{"num_hidden_layers": 13, "hidden_size": 192, "num_attention_heads": 6, "num_key_value_heads": 6, "head_dim": 32, "intermediate_size": 1152, "vocab_size": 1024, "hidden_act": "squared_relu", "norm": "layernorm", "norm_place": "pre", "norm_eps": 1e-06, "positions": "rope", "rope_theta": 1020.0, "rope_fraction": 0.5, "qk_norm": true, "attn_scale": 0.359, "bias": "none", "tie_word_embeddings": "early", "parallel_block": false, "extras": ["some layers without positions", "some layers without attention", "local attention windows", "shifted keys", "gated attention", "exclusive self-attention", "value embeddings", "hashed n-gram embeddings", "an embedding shortcut", "learned residual scales", "skips across layers", "capped logits"], "init": "normal", "init_std_qkv": 0.0361, "init_std_o": 0.00707, "init_std_up": 0.0361, "init_std_down": 0.00707, "init_out_by_depth": true, "optimizer": "laprop", "learning_rate": 0.00147, "beta1": 0.95, "beta2": 0.95, "weight_decay": 0.15, "lr_head": 0.0216, "warmup_steps": 447, "schedule": "cos", "final_lr_fraction": 0.03, "batch_tokens": [32768, 65536, 131072], "max_seq_len": 512, "doc_mask": true, "train_tokens": 521700000, "max_steps": 7277, "dataset": "wikipedia_en"}
Each number is 500 + 25 x the weight over its row's rms, rounded and kept within 0 to 999. Layers, rows and columns count from 0. Numbers have three digits each. The size before them is the row's rms in percent of the matrix's.

# k: layer 6 attention key, 192x192, rms 0.0916, rows 77-113, columns 0-95
# q: layer 6 attention query, 192x192, rms 0.0918, rows 78-114, columns 0-95
# v: layer 6 attention value, 192x192, rms 0.11, rows 64-95, columns 0-95
# o: layer 6 attention output (transposed), 192x192, rms 0.0939, rows 64-95, columns 0-95
k77 123:482528505526500547507507465518490507494444491475505497506491491493458474472557461526498492522501511493497431500538496491499490503476471513517475459481496496539525453514531471455497507533491520511520473525491521486485552521507483504533514488476506502524530480498507496484499503510513520508
q78 094:489521476477514480517499500507544502506502490526533518485454519504457509540475495534507491531563476467506442494505484481464504487476522505538528518504468553453451495510522508490522486516471564486479505485542470508500484493542472506529539521506515542488468477449450540457483482492541530507
k78 102:433496514503447500502535475519531420566496526499508518510474568526492475512469550538491509494536497490517452518501518482494470508517474470501514488495545501495466497505452483442497530525488509550553489510509505510478491547490495483470522456478527492540494531510506503506512480509509501464
q79 092:524503496496485512529508496489478532493485517519514500561533500563492507523511486530514507517462539511518513500516514465499482493488481483494426509500539506462478477507522496507488518500493468496550492504512516476498550511500504459502515493492470461535470451452513504465515476469466531501
k79 094:522548521498469453485505514480455516488501504462503521484465501496524500559555528467510520477526511502515449483540478511525502497540505538512488450456459491508485490490479449539514493503460523521508523540481483459516516485518539521503477469534517468498531494532515493500510491490507522537
q80 099:475542451507508502543493463514513501520533495494507487488510516505476526493464487469503511497440486501531492501530497499530496460507498519490532493507497555503457532481462503464482512464434467530515511451492481499542469540534500532523504507498476561539448551455470496481471496500499524473
k80 087:502451488469492487512539480532482526512508486495493513460466489502542506553483508446479494464518504481504512486487512529545542497508501484470504476508514489478535503492487530498523462493527484496511504504514504469522465484480484501540506502476496550477479491556487459571528495547486474475
q81 100:509487505485490512487536508499484478536510446475510513483454502507500448519486489457434488517481482532501450517515473480485486446470501456531448494511461526529524516472495520511553549440515462466502501474501523512519513496469466537493485486521471520531495504486511517502487536497541472471
k81 095:492533472528491514446492525498497497540512499454481529466498517532557563518462508512528477481425482485515483518522530494508482482517490495503492522560469506512505523456523519510451490463518543435476469494471504507543528521512496478508502507477467492570506463498528498465488488487520526504
q82 111:538504504489545546511556524516521491500532505493501493459480528521500539516482536487476505486519524490487494514521523578491544512489550467434497445492480465442540514470529525501522499472494490529471478483522469476482425457507503557479479492482511528486470499498510520524499499480544485461
k82 111:503527543513481494502526504501527441531495502511489519489513515500534529512495482517569516471525512486511564506506495522525494482480505472511556513518494502508519496509468453508450502467490482546490486497505481469538470515495510473497488492450495502519497521512531501512575488499539496474
q83 105:510510489511499516481463501500513483478495449505491492478516499511515525500530495539523533491503498480518550479497504445517498516484496457548481516522457489517470533491512448508500504472530484496534497466444501465509486466489466485518514496495475500479483408470510478551509512489468524516
k83 098:501535548514556453533519468504484470517511477488491497546479527489533518483448490503537535508497483518538496495491487518478528539505456492487473482503499466509495479499468495497475535553489512520482459482522573546469511505535415506513518541488513510510490483493524488498518483527470495516
q84 089:452461472512486498468473466488521537460520512490445477507507485517486510455507517547503483509495503499479543503544527496490481566531517520536489542488510532537466499463499510496515476548478506456508496506477505526499548512531523453492582497514535455497516551492490546474472473506454496492
k84 106:515541493468512590488544506509487547458501486500484498464454496499522486555457490469466483487509487477472486505473512561501516521528498490500470498554487459519519507444552497497532498473561505449512490456473484501490515508500512493462504504481507478493519512521470486530499489499511487505
q85 097:457505473517533526476466495524496538475499493501477540545507496488528497486462533522541513502434484466505526487515505465492474502480496513494505558461489571485499521521479503508541512454516517486503497524477521490453524506512522513508507485522484524457515467469524428480481500488503507484
k85 108:498483465474501510493509513527496539491538439476493527530518489515513490524450480461517494512490485496525489470542482484534514480529501446496489499518504477450512504490519502479513492494483506461510470500501533524472534503495555420471562513491519498488481507500521486511465486498497512521
q86 103:486481482557478485495517468516517487489505517500506509550491450502508488496499522522554489506511499493499503521469510510515447548497500534509517491459506520525532494484473489513480501511507498506532491534495521490495487513469490495489547503480507502513539462516470515525450425514498497479
k86 104:533489516491529544533488511502540465524502523518473516511498464540503535511503496515486493534559460461501504495469498523538529513508520528473500524512506480476503481476480481478523523436508495497490529467509499505496516524513523507486500500502461492476549518488478493502431553511498498528
q87 094:506454480510523460489522438483508492488439483523524487521529482492520505464473511503550457505441497474533508498497518484494546501503503470465531504491564491464525500505537503497462482497509526497505541511507547536519538544475494474526505516471474487485472522488489449518514485476532495492
k87 108:459496469493542452460460458484480547537527464500538519494472514455551451492490499489468480544507499512542486513530473507526494458487511480480519547499519479504558510505486476495499463452500495492524514499495530488486523484517492486494514556479592528521510538518488480521524479478492480475
q88 093:508488519488528504479493515501492494487510474463500481460472519533484512439524504511448487503481494502528528491521520520493533532524501464494494517497442492484568517529506482510513495467524488486510499556474511503465504473501485437495441479517476468498503495529534502505525536479517529455
k88 101:524540512503480487523472568491471505476480455512496481538486496503452489461503485546497522538527493531527493494500493521472502515513521536498517512514489476495531493535486497513464509513500525544488501483534519515437533521528499489520442502494475475512491517461492472462532506478509524480
q89 095:488533495500510500524516475485509488548518448497529480469539491498491513471475483552524530495459509498534486489492535469505553511499559507469547525478510537485518489552478500440516485448469474480469519515493500530527501517560497537503505526461516560494477515510488484497530498468512522485
k89 106:495458492482520499523575498504510505488537472527518486479538525494481481493547522493484458465540489496521482454507477519492557490567493493464532466462499495493497493520485458501541524505492479510522471512544483497512444459549468507483458510491511516510492528488464478497502493505543503494
q90 096:533557509541497453474464538482496472512495508474474506526501536519512488507455520504513500498491499450495456478524495521452505471480528502496482541448496541524497501539487488509470512481511502510492500492474459482501468496472484544482461547512464512546468489453485483467486493456478506544
k90 111:453512472548490495510506490479522477508471513479487475535515544507472510466495549566567496487496538511452490479478520476504513519503523484542492521456499549490485507518510445495477524491479514535458517487493478519522476498519461476449519501491469497499467487429500512485492522488510525503
q91 100:483530489507499490504487491503502493489499469452478511501495530465546480497533510455485447460492519519527489503489559511471525496520493513478462481531506485505517507501533524505496462535484464496542451459523505489511491483496547458498538463520520480518503507508484500530490519526499484449
k91 090:499477476495478490493539466500528520454506543488436477452503494521520543513459519484481493431550527462499536489533526507468521472520508488518474511488489480517500530532506530504509487461503496452524461479496508489555528512495485515488468474500474485479488455499489504532468534475489493487
q92 103:508512517488505498531547468478507503479495502482455484455517494532497499486483500511525513451490505443495484483499534513538523457486504476455517499501490513511559500495487525485468515507509487561536494532468498502542511502505514514510508522473509490449501527519513483552510445490542504453
k92 101:525442477468528503465478517475485527530495503437471491503515516484498486486475465523555536483495517536508535504515456509503549483462477486475518510509506492525480513504527519501495514473480496529477481475525489529488529464480525513505504546489556484476533488526538490522563496513497468525
q93 113:528472531494458500459536497479491535441458495469507487501516493501480501472501498497493503527518463510525486507523462485525466501533486510493493533483503531466480488477511447513458486523476506474564505491498514490486514538496492507500485491473505485490517478463494534457546530519444472524
k93 096:506568504519482485476486515474467522506501541508478519551513484519472452463503557593541507502471524504496467507511503509477451503507486528497492469474502550502460498498513517450496543483488512505508520491513526478449494490519493523469488504530486517476482493462498485452510484500508528467
q94 108:493534512466484479510407510502504455500540488538476480514487480521492531501471517521474501502469534510479526489477513510465480461488533508529522475508504533525480509519467440490556505497487514453476514510499535517495492478497488525509491500538490513506490538516508511471473536491470502503
k94 097:452457481480525502490516492543529489508523512456537471462538541523487487483475500497511471475515527526487470522467469477492488527534502472516495530478513531502500537467527509556518510533475516464494498486535514520466515530489513431522559480544468504490494518522507533525514500439475514505
q95 110:467492511487517511486506502513499524484497482505520507509460460498504478528518506488487495485521427518483521513476497476498468521512501561518498490490483500506521511513483498540478507491509493487514510480552525478521496506533541520535477513512535511522551470509485534465469542479477501491
k95 110:527487514541484493520524512489479464524495545524515507500508471497471523539547482513493465542457518519463484499479461517537486491523512520455494499520486483489493426524546491473496494519491483468479510538514478472508511549464549568547506505485458534516506462493477504443465514495486506510
v64 091:528477493515512501490462514501489545494534538495513494501528518482508497489455502527502567509533462485501482466507502457477485446529515471533466509439538569509507496491481529482472473556493505522468513516502528505496504480494457489485495520494495495526493533492473508514482476506462466492
o64 090:473498494538489479504524498485485479488473479513484537501522497504455464518524506534512470508519519505466549516496474502542455521485534511546490472476496521505474482500485516477497505509511532517484539535520499547526516554524485476487505496515497485497510514486474544450484490457534494502
v65 090:484471491487510469488493499485492515502493487532496511508473515554514497500498487507506523472499558503495489532607508494482506521513525498529500507470477497475448501534516440518498511512454520493460494493533525479523466523530457515485542486512479514495462466480534495484474491466517494495
o65 098:515482502539507547487540484463489457516529513501538494454515521473497488522453458517482493526508488520510476510508477524477482533461521524497487491496516511486508494506521452517581535508479510540507494532511497496515471526505510470520499494465475493530493506454516459514544512516483564510
v66 091:528498492562498503457490526497502503488496485516546486490496478516489501512454476527479499493486461515514477491454534433487473451496484492505455480489524578499520500476517509469501475494504536494512534497488505509550470512480494496516507532499543485529524507507483491484483471556456517555
o66 095:499492545488497477459470510545482493497499441520496514525459470507521491499519501515452475486488529513510531499517561513518502484473483540487494481468445503506488505542473510503482498478474505475487539481496471548529509493506474530514527455517545501490515480499495532481500500488489513457
v67 094:513498496495495501526503502521491497554498490487483451524471555487502478491458450493500509506532488493522531509455504506526491520466469504471486536519503506483485503553471517496492495497508499505520505561484503513514495491507443523462503500479549555474483511486504479504499468513480439498
o67 098:473535520512511523514526495499488479500459482531482482473498479516481506472500488531461500558548490507460496499564482515539452465438484460479486515492495530504486488507457523502485512525520511547500529527525500535520478475502532483522501480503517498500471561498517508482518518461478457522
v68 098:492535491533475513555539503500505480533538496477472485479537546521492506493485520503514441492461499490500457468529498535423510461494518479538521458536533520514500507467515508496481547490516485488510486494521489529505495520545520479485470451504471544529506519495487505487494526495474480511
o68 087:527493499499487476519438469513480510473476547529458457511489513498521504477498498475505507480492535460513519500490529490464481513519496493508540493486451523487503521505503461494505500508471543464524499505505528487510490448515514524476504511500464520447541520487543471520536492497495476551
v69 094:476525504493512532513506475501505494562528519495490506450489456498525507494460486520555523494544513489484539513509481511512497499496502485456526483556499531513445496537515551495492498525500477487502505513510506512494472492479524511447546535496489485566500510449481512516475477566532464458
o69 087:511487531507535482521515499485530441519490498510516488492469562506511539479462488486477511529494470497550479478503486457484507492491500427435527475490483488448555491545469509489529485467517521505513530534492522511489514476479481551513461520551424518519518509529548465521513508465510497509
v70 108:507517508535491464490477533511509488516507476494461524510470544503509503496502524435496514471527474497516482498480512512477533507524473487496495510539515528500497511490509444518488508487493512466476501479493506509496455503476497509524438483505521534494501471491477486519488525511519485572
o70 099:486492500503489486487451493475492517495526529444488544505481474538523528506536474507490490523486499536495489504523483458511537513498497532512494516545468492478458499514475476528526524514549489520448493437512472500478480520498462466539516514514531478479482504471545498470537504505509516496
v71 101:485506505570500459466453544495509517536517503478492513516492471516513515534448508525504479468508507519486457507501514471471517464527501465501526510488487520510457495495477474506496536465519526499457512454528501520555445469479505504537516474541504516519519513460536513525468513486497492490
o71 117:478496498521516510442468510492525496510542502507471520535484455493514498486492482517509533541487488508482525521521497497528496476516497516513524486476490482539475509504489462519496522501507463483509496495510541494509506525535474490503556492475510491463503484465488504499485505542524525481
v72 094:485496497526504521563557486510486523508491484503466495501450559505472506471477516490493499514523485499511497503536482532463525520504520476551523501518476456480487494456524485537526510524503521481489481523528529534509455485544485501467504533523476529472494502519526485486478469494490519493
o72 100:497548496546471484519492477497490471505505531532499511510555517488490529521484502548539495496527524524496528512507516492427467522490425498486477498489469483484478513468543501528494486515481512512536476496509505467503505445472479487486547482480492506510521479466540537538514474479506509504
v73 103:495525499412498527499503487500495509515532510491479526509450519469502490534491464495472521487509493512517505513517507518498484496498512542482496532516467500477542502448478527481483452509493477498551518518449525503510496476479494472539512541504508496524499539492464533535502548522513460517
o73 103:494530503504494487518520513519506506505495503504501481536504493503465531480509452453511468536524457528494438401501525513522492491507498493482510476457483541497528497510490555476482516486496483471519507477437461460511491478490521533451485528536527510522456518495494548521507504494449476508
v74 108:498508500483483489493542502504527473498574519489499487506438503485489531567561486485463483479485478519497507514488528531562514519485510533473518457493509492484552505524543458491496490461494490482505496488448476486546494524475479506506441500483514466554526499473442513510498525493528511561
o74 096:498487516471483519475452520536495491498503476466453506452486545496574517502561531478500471454529444521515460514535472491511490493462507512469514499537529527482532515518488484526524524519545497516522503477506440487520461519492484491513521485535486454491483531510449514516527559504481486498
v75 082:514478486519524500498511496488506502463531509447507551507500459563483530495528498519478521489500511494481498512470500478524498460509472506471531486501534515520491488488516497492501473499506473517526494474520526505470492543486519515540512478508486468526492502515525477502542438482523540451
o75 094:498515443485548483497528510498503472504486434490488522498487517505526531474516514492550504498450486464471548452514455491503534491520525444478535478481521476513533497510511484496498498486531482521516500530457503486493514511468485507537471527495464523474448489519529445493547492547551541491
v76 098:506487493546512502484474486486518497538507540441464491480545520491522510458465551453513546493511559468513479496475508538541479495486471488482521524559521523473459516496503473499515531441498497512495491535478495504492509480486490487483472439539513523523493528505505469549508549510460480505
o76 089:497502502542506514520519503499520492539471500490486500494482530486500471479555462468532534557454443486499456470514453518537533509440475487478516491522487443521483509523442451533488513496509493521540496494511519497475514488491510501461501472510480501536500482498564421457532526523508514541
v77 092:499477491481508500480471505504472500505443471500519510539525441451505514543493480480459506519473486486499523493488494442527506480501486504438505449518522536474531495515497585471502480535519496520496499473527533487473526496502516523538509508504550529510493468520536487501508477514475485469
o77 104:480492520502511499503504507521507494507463511515512497511510433490476504510501470507419522479505526513519479461505507505515537510478494521478516484473530533525460474531502487466510452528484504515522509511507516525529483512466458513509459493485520520508504492499519458464496460483543488493
v78 094:513471494486486492510501500497507493458556520495487491503495519560486505483519522511492483479515474529494468511511496546448480534499462490563490514538525521525540516461481504471504510473473505466486488522501476477495540531495509512493473511502478481520526492469488506484514483520497569524
o78 091:495474512502476490523476530506472471464494481484487519515481539530542556508476484432528493468471529465478515491516514511498520512534511450513485506521515478482531442497525490502506531480448514524488477508472487478518476506476540532437506509488510489501541480512522471459502513532507533521
v79 095:475514499488501514517477492475513483506477533541479493466546493537509470501509506511552495538500478499506522502514501457523474511441552491511491492527503487503490506510533520513493527573509530467518499499500490502516561508501549452479524466513483480552505444531473481496488489526488440537
o79 094:528490502494465506507504562499497490498483526514497489476511509542512469532454509505513546490495476495530438544507531538503522457500472504476516516532485499538471469511551498442529501495508521502460545532487532500505504459454494480532461496462485537501532514497526466504526532486485457530
v80 089:475443511493497455525446490481508548496525514484527510533547501545481516452481459516526494503501490499491497538500487469502528495477473470522476534532510551510438499502500479532508483507517497485509504507539543515499507484509501501515518536507485477468467503497464465518530439493520525492
o80 095:543478435480524490500506514511524501527517489505469492493500524522479534520485522496526502478484450497470503501511511560433542529457457487504505535498464495501505456463522525515501518498525507472501484526454490470526519449493539504505507522538517451530475487466468526521478493514504523517
v81 083:476549486516514517487525504509491473525501444503497484486452506516508527487494539521517534473542493472514501478522506502431500531502533532497550473539502443471493503466486509493469520517522480478484526504483513530522457512511515518482452475502475526526492490531523487519510556491526488444
o81 102:478489512517502514474510512471482457502518486460515494528517519537538539434507470500556509528502474487511514497485481501489472505517518487500541502538512513482528521552494466503528461521521490529474529473509543504470530498505506488506469500485499473463508521503538467517515487514505474490
v82 090:479501518449494506482444469513509491476540479513490494517455437464514527552521493490507486486482504504494507484465475504555514517499525527489497489518512476559498502523467543498527507520498513507516483462508507484472505546448501523532499510526516501535508489562446474530502455555518491491
o82 098:526488541515499487500477485561530500485497455504509453480460495492464539531518515482467507528531505532489456488490531516520489524500521526497524468498512462514542518493533535507514465527496503450497457482470513522512486498476479509510452505529472542441536491514516473519473437497504466473
v83 093:486519503537516521523550525505494476480479473498515484521498566465483516470558493481483471554490470486502527501503518466464492521497484508468504496494488499478549481518481482549469527516494488484519496508498516511524496496561475471539510451494499504497485522517531518479540531468474503478
o83 091:480510476538532521491501507492478522502486547459478518502507481519542496483502541515528485475520486467500525517520507503477431480520481469511495517517486514527505507509448498489462512530503447480484479521490462492522472489569497452484523531521563456493426500457465535526485500500497459470
v84 103:514479498457504518499495471505500506510543481472549491469482479405484505494548503494423516506519540547496521549519516528536494486502454522498458510476490504472511495512516486541501529421492453484529482536502506478473528509508492502488481501480507476466526491498490545489489595493511494468
o84 095:554522522484540558529523497508489534521550515489508523458478517492547462509502556463503469481528473472497486513505458531516529527488497478464505438500527460448553476503493502509503500450517481507525468504552483478499483493518520522466507506510511487506471475515483517486507558480486477462
v85 094:509514505525497487507531467504512519504515485522501496547519458500462482499508486480508525480501489548500454492464509547501514504515516534497512533476492494497471510459501460479521482498484515513577498465463471475496462536469541518479484536475499474444505496487487521523502486518515482556
o85 094:518508468503478460493543502508495523543530464507487483483479491483533515544522506485489501493496489511520512518490527507527543518500511516493498499529504458497534538463493533505517469482492507517504528492516468513483510492491476472511493543473497503464478496528532481450477532491517524451
v86 089:532490481517513509458517526488507471498468510509480490459528498508526515493454474540508529492486532485537524490466502464528479508469515503480479493461478539512508505467528469494487533485481543513501516528466484485529502504510478507498548524467550542512486492524531490476493459520447499480
o86 093:448498460523505526514518529475497483533490457449505494512501477533523466482481528545501483515457472512475513499522460475520489509456483509505432518460473501514469551502486528531485528494501531516514495536537508544559480519470470494514512488490511482492485472523491528457471535467482504497
v87 087:513503493511479468481493504499536464460512500513468515500553494533521486477554512532534496460503533443479507493534516524477483565493506480498538513502483536515518505520508490543489563509464504541483480533494458480531540511510488483504528483496479479501509473480476480498489502475542507530
o87 103:465460465505507522481466501471529506475527473521495506491500526462536487486502499509502561498478499508474494504512467507493516500453531512488509524506533487492509504493446494469526512499477512489517489492460476529472527507465527514491435519491497441508505508518480446497556529535476542528
v88 091:503529490471501497504507516518508481518481492547514518500490487492486505499489469515517502478507484503505483483502503500425553521494527516475489484489463510511486501498496470520506526480508521501541521473500518509460472497507504503517486546478527529476487478460441498512483472475516472551
o88 097:509472489538473502466445485496503504516521510465518472472507479485520538503489530530467476496506507511475493517485526496491475503505488549506458480481521550451516530463544484482482497503492541458543441481539478508524514517527517456503453467460477496505520499489494534467528491514523495501
v89 092:497452501507494502520498505489496468520455438482493486437473487496510491491451522491502507542463531511503476504522498476498522537488541478530455472554483481561504505506497525562520523477501529479481481499532485499497514537491495512472513547502497494511498487536561479459518499518512550492
o89 094:517516510492527509519502533491477496496484503507524479498512536507472487488476503510507500464477501520504463505497492482462535545495484498515483501492468454497496501492566527472541482501470537446510505500592485497496438476478468535492492497540494521486526478541527457509447487479528519502
v90 099:480537498510502512512462501502509519479479533505464506519486518478508526448521520524500536482515542510497462515528495553449506468517517496537512495452514507503461513498506474471522491535504497513522448457451478472488479474465515514485484472500516549527490512445504499508503515539511501486
o90 094:494536477524501509457487501451501502503557550539463512494480482524516511522518479467470550533472513521517484499519509514483488512533529485445487469522555488520488484510463470483519486474487501441525502458504506491492532509483517493514517500536482498491459474471504532515527518504552516495
v91 087:489474510521487472522526489488509482519483498510544521493489475514506471542452475455511481542463533527491501489479506439488498500502450476519515478502498519549475496480565490537478539509504526493520483482509473520516521508532506470532562498463496473463512501477534525481469548504499463536
o91 094:512455482443539486478486519496477520533481530526513522470510527486524494496463526496437518506435488468531499443507474474501515486514527480462495476461485429484489512490507478462523453508500511529541503493549493506509466482489493497512516491487504515503465511517488515503537520498504479544
v92 090:543528487509515480477535530491513473539538528482468486518510536545519528519489510516498488466480464480510469484470506461512505493477520468475545491515533526499530495495507493486491501481539507479444514514476507506505474536468503508525457541514456535503486478492487517513498498458517484488
o92 104:436510506498494463529465513507462459510475481491483452525500489513513482458510485495541506479542491500497506541520466496525516530504520543499496525479432501512466488524502454495528528484480476505521520521507536488495510497507485475490495489489461504466511490485508470486515534497487528542
v93 092:508506493518500513457526523492496491528444456522485495512501456519504500527496539505545516468461524518493515502534530503496498509503532530524504488481481474515528502477493514519493499532492511535465531488506455506546504489477475471507510551512518503493501496497503514469497478486483506548
o93 096:470481472555474492466478510506515508508493514482544490510498467489511531531503481545491538513470454495522504453472488498478485484512526527518519502454466516522522503485513505458534499493511504470471478498541519499529523508495456475520492472532546494482512546492486491486440560513493529459
v94 110:494512493439473458486442523494483513464493518506440534488471535574493498513503530532478514459500499530498496506511477508457489480528490550509482477485532517514474507492521484467498494552484509512517465476513519469477537545514509523514501448542543505526499458461562474479538459501509544473
o94 092:559493499503468528537493503504522491469496512516528525475530538484498529499467485496486465511502538494541549496543482496497495524510516499513480490464544477468501524479498514528520543489486483467469481541491509498491474508494438498498509511477493479468479503477513507464504495505518540486
v95 081:490534492519485518487481530503498466469488551493477543517491540469497513491540547476504506467502522482510495503521519493472497450537501517507462471459495497482501511491491412516514520483498503529458491496516486487504491484465483513518457483557500536520527507485518490492496521471467502530
o95 098:461494474522521515482458463483480545497514522471490521522519520519489482504535493477499480485457539522497486521522511531483502456530523523527491480500511512497470500466531459496474521532500511528479462448517527504510491529541531450498521477497530514514487508481513552466486483510508510515
q96 089:517546498488484486495475549537495469478494545495463507503502519486486522449534513509480490487508489506503533490468508483488502481484502501482523479503476517516515502546495493507493477492522520516487515525518485500539498545539492519475490509519529495509468524503514475447490490454527541488
k96 083:509497501561476511527537477526490514477543441520493502559528530512485490444455478516483513517480510459489478509480475512487522533481461511466525481498462482512460455483490507431494504480530496491532506572473503474499483495471466479538477514463475506532542534503500511529535509533505513484
q97 117:571462475527509437558495522530504494464497489491530470514520482532474502503521469479500505480476518516470519464486509476508537501491517500499506484461470518490487549487517492496490516523498472536492505451492467508524508481513458484491497509510482495475469477494489515498513532476500552509
k97 096:518474457565546527520495489569569504514494502482481494502517489479489494496525526475518473495488510494493492440504512452476513509472540498544521517516496526488460535540485488512548489497479503526482530494519462515513498511507498488487494511545517551497457481464456467485512513447474519489
q98 121:454466547503537470510539516445483552491512470520557514474503502499518447508497508510514505508531488475501506528506476509507497511527531475527478529516508488510489463475509505503487507520502487483519476468496505457438487479460517481513498484499463508478542514544520529518530504556475483488
k98 094:450494551413470516460452504432476512496465519510495510516477505458508471504510501530473474517508477496539518526504470509524460506519492509491505511515545479506510481479529495505469504485567487480522444501504497489475489494533547495512497488513487471471523496519506492518495518493500481467
q99 092:457483515468477528438488500466474528501523474512496495486495503476548495494516519511507523528548479489546488520523485516468453497512471520502507547510501464510484476525482519540561505508506563457496457534479529486475469503504528503488489501474530496524512492506521502507498501528474494472
k99 095:502556568540441472510510497484435521506537478491474552495504522504511490489481494507475492524526498499520517523495470519512490462478467533479520521473498483534521409511527530494485508483526480465515489561493489465499486509482497535541495487481489490493542504504507517513497482509547495490
q100 090:553524476533489477543498500530505473467497530509485482519478515513432510532489496488485480479458510491482497470486476490500534476444525508471515472482492508486513522531533512501512519484513488491497526487498485510545527507500471510524504500526470507481499505452487519492468497455521490553
k100 075:518502436470491524488498525533540465519487510524504480516497499494478505524537523490530514486492510509501476460513501490480551524516549486465487506539504528486472514511486450500511480500499526543462503425493480545496494487550475454473455515524497515515490527508495485464483520508481529494
q101 105:502462538499494462494536487448485539474516461505548525523489473497535466496485473498484496482506497494503515537504491531526495501519500479519463521501496479513487446454537491505489481492509491466506487499514495489467484454451515526493527504466511471480514484539503543519546494560492494463
k101 109:456521579489468509477485474447466542494527525480488550509469495475523477534499464517476489503539504492524508537501504511525491488501509512491469517467493499522514464528536502497468493512562507487535470509504502456505495494496536529508500463491496464479507495503536515529478498479528481515
q102 089:539503551443474486467519498469466542494487491476505513448525481458499474500546485529487525464504543494526560479467508531499513526558527465528492477542509508492508489505515492520505467522479507473505470470525536464470493435502507471483529522497519489502539513534519488521530487491467469477
k102 129:479516556449505525445481486456510530478513539467475538510472519474537452531510469494462483492530478464522516534495489518510483521544477502508484531486511515508506458527505494492462470506538496467517455555519522468476490483497531516539488496483518476505531504520518505522527469506509438509
q103 102:472482540503480491452508505464443552478510489517551532482466469496553474469503467501477518536533503480518507556500493535521473511534476501498487531524494489496493455452540525516492477511526471463531474490465523447481519485515509513501510521448490462501518467560511505523520516518479503492
k103 082:517567582568477485497532467497440495492514470455491564483501511500517491508482476483493493499504502456537488523484491489532500471491455517490490499470497494523499460534520530480508512506526474490520496518475504490499497494482522494536493482482508503508523482472513523511487507509534489512
q104 102:492489458526539532542465498546574450512495497498442473494514521503490521516479486513525500478494502536459464473524515504492491500462555521513516453495505507488515526498492503475511521460459491558478518494527469510515511533491488476520442486507480512512475509428522492480493486494559524493
k104 095:495448434488536523512471498515544466511486499524530460506529503525482505471488519518515511489503484535475501496527524508483510534504535481493502483525486487466489531458477476494509508498442522525472538457513482534515468518502437460476511500484526508522469523511487503484498483509455507497
q105 104:510478555483500498458464511454502536478508491527509510499465455481524481494492478521506518509497515488531490498513499529490485508548523473541477489543501514514560458447505489514492464506512466467532465469521515458482514465479515490535517493488477474462539492554496535506521480521468470489
k105 124:494491570468469484464473519454492508485519504465491533529475493478521432494501481499475495520512501497526509523485487517532459515524489527517473526501477491522494436494502511477460462522530498472492468537523513463468490460488507523509504502462460505506524519531505518544520459522507449512
q106 094:527512544494489506460526491477441507529506460513545519493500446489517503494497500532513501449507523496536501544520483490521488483521520494511519557536491497504509437469490523537470447528502508495510476432495509476485498474478495488500520506504478530521502517531499540520537453522461485504
k106 119:530501537469443489467527535448473508476500499464524503494441480453537464549493498528478517505508523479519513525503480532517482514520502474529464492557485517513504497499506492529462460523511503462523476475474506460480504467515506509496543503491495484485483515505520508536539456501483483470
q107 104:525482504463513492463532528474461506491519504490518483494476484495494514558449483546536542473526500523491514507499497537512481446463504495513490525533470457502509483492546550481478535444517466465470491516474528500524509456507486530526492518484523474532485480502512529530503500508507463541
k107 098:520516508491494487479487517486483467495572541518541478442530488504471543569473481531528487465512502486519448520467486523475532504487515538449481492494473537473490469493485526503499463503489493510499492482492510513541489488510450532538507492500499506506532501520500493513487493486531514515
q108 097:519492508500525497480455545485499528453559502527522534466479512498503495505485520486529529526505499502506486480460513514432485514528502502530509512491497511505503502443475524488496466468543503439514488478483522457490507505510529553498481531490500454522508447497477519527490494535492503509
k108 104:527540537483482492504581554462482464502469522457477500513444494488505460499501482507551545522508486518507495524481495516499508512516504553487491550474468482508526465543508542494468457513523468523479487473471468501539490505535496549514494525516491492507471441518473530541491454495521517538
q109 102:532498505552473527471523485493461502493494502504529527492482474494515513506514488444511475531524481478524474524538501523469475522524467480465490496465494458543509495485476559534477548495542497495526522468471512516495497506498504494448514495492530500489514508529514512522493466497535541483
k109 092:455526494549454477520530464508467485494526528501488560506494513487500504510504495511490497533528515494491519449472512496510505504502480527492504504508544461523504517532500491529490512528487483519493479504464518507489493521534506531482519457548510495464511499479516503501458528485560486501
q110 106:463497503504489501523517518485463508506498465512539491499481500507480510510505540491551504490528506491497514490461454517529488484496435511510469473513497472530476519510498498520540502542551495513503510477449475519504472458524515516513520524527511501438479468499473463474498509518447519510
k110 102:481513488461483499516536521513497491505518510475440491505515464496519520536526486501506483485485479501524506494468457482495511482508499504485521538506527498487503509499561479513498505518562515502488497454459540519502552511484530472498481492511471484488531502531482471535448516469518485537
q111 094:530530510501482497501493503495494507475483510485515492565573505474461482487542464513492513498437519499532463490502504484546477508487499491500486484484491513499482488503490466529510442499503526484505539534527513495474524505475540492507470491505476475528492493498524497521468492486528536516
k111 101:498485488494467502455477509462505538505501510522491478505523534512494483462522546493504538476510503506497501490519502487472505485463528500525562497531537554504523501504512490502515469455482496502514464561505469476482492490460493471507490536520451520509499475492459508474500495487501520466
q112 086:485489475534485460490511502516466484510478481490499491526478512520488509543474538429504513463517495474514515504515490488457445455480496535475483477454519491505550516508450525481491515485488514477474488478461501473538501533490486496505508480492499522521553516477485501491488498548469540489
k112 103:455461519482499520489464488526554483510491486502480496527532478490517470526501464520466456502506528484551477501533504554509516517519496502482478514508505561554503493512466520459502468534504462546487543524493491467456481493502502502513493488477513508469499538528515501532502517447534478477
q113 092:480462487515534500544500507501512525473555522494487457489503524504498486485494486468494515550516500488476472520536526521544520525548516502491519511522491480502531457453509478470511523474550497505455511512472493525465541468506504503463533438516505471515478498505523512558457474503536476498
k113 095:522527506535507508480524477542491536483471487528491449483539486529420491482528487483541490491505523523488474507487512515476517479485496529521495482442489479448462468523493507541507507485500474529503491520527506461507492527500478495507483532504530479563504505495487506509525521488536480483
q114 092:500506521509444515520488560513498464529516553518484505509458488510503470526485507451475489501475490516505480488491557498521487513477511510481450496496500465531492527461499516476482525489517507493460483470503488520511483519485513524537501493509440527486515519481515554451511484515493478529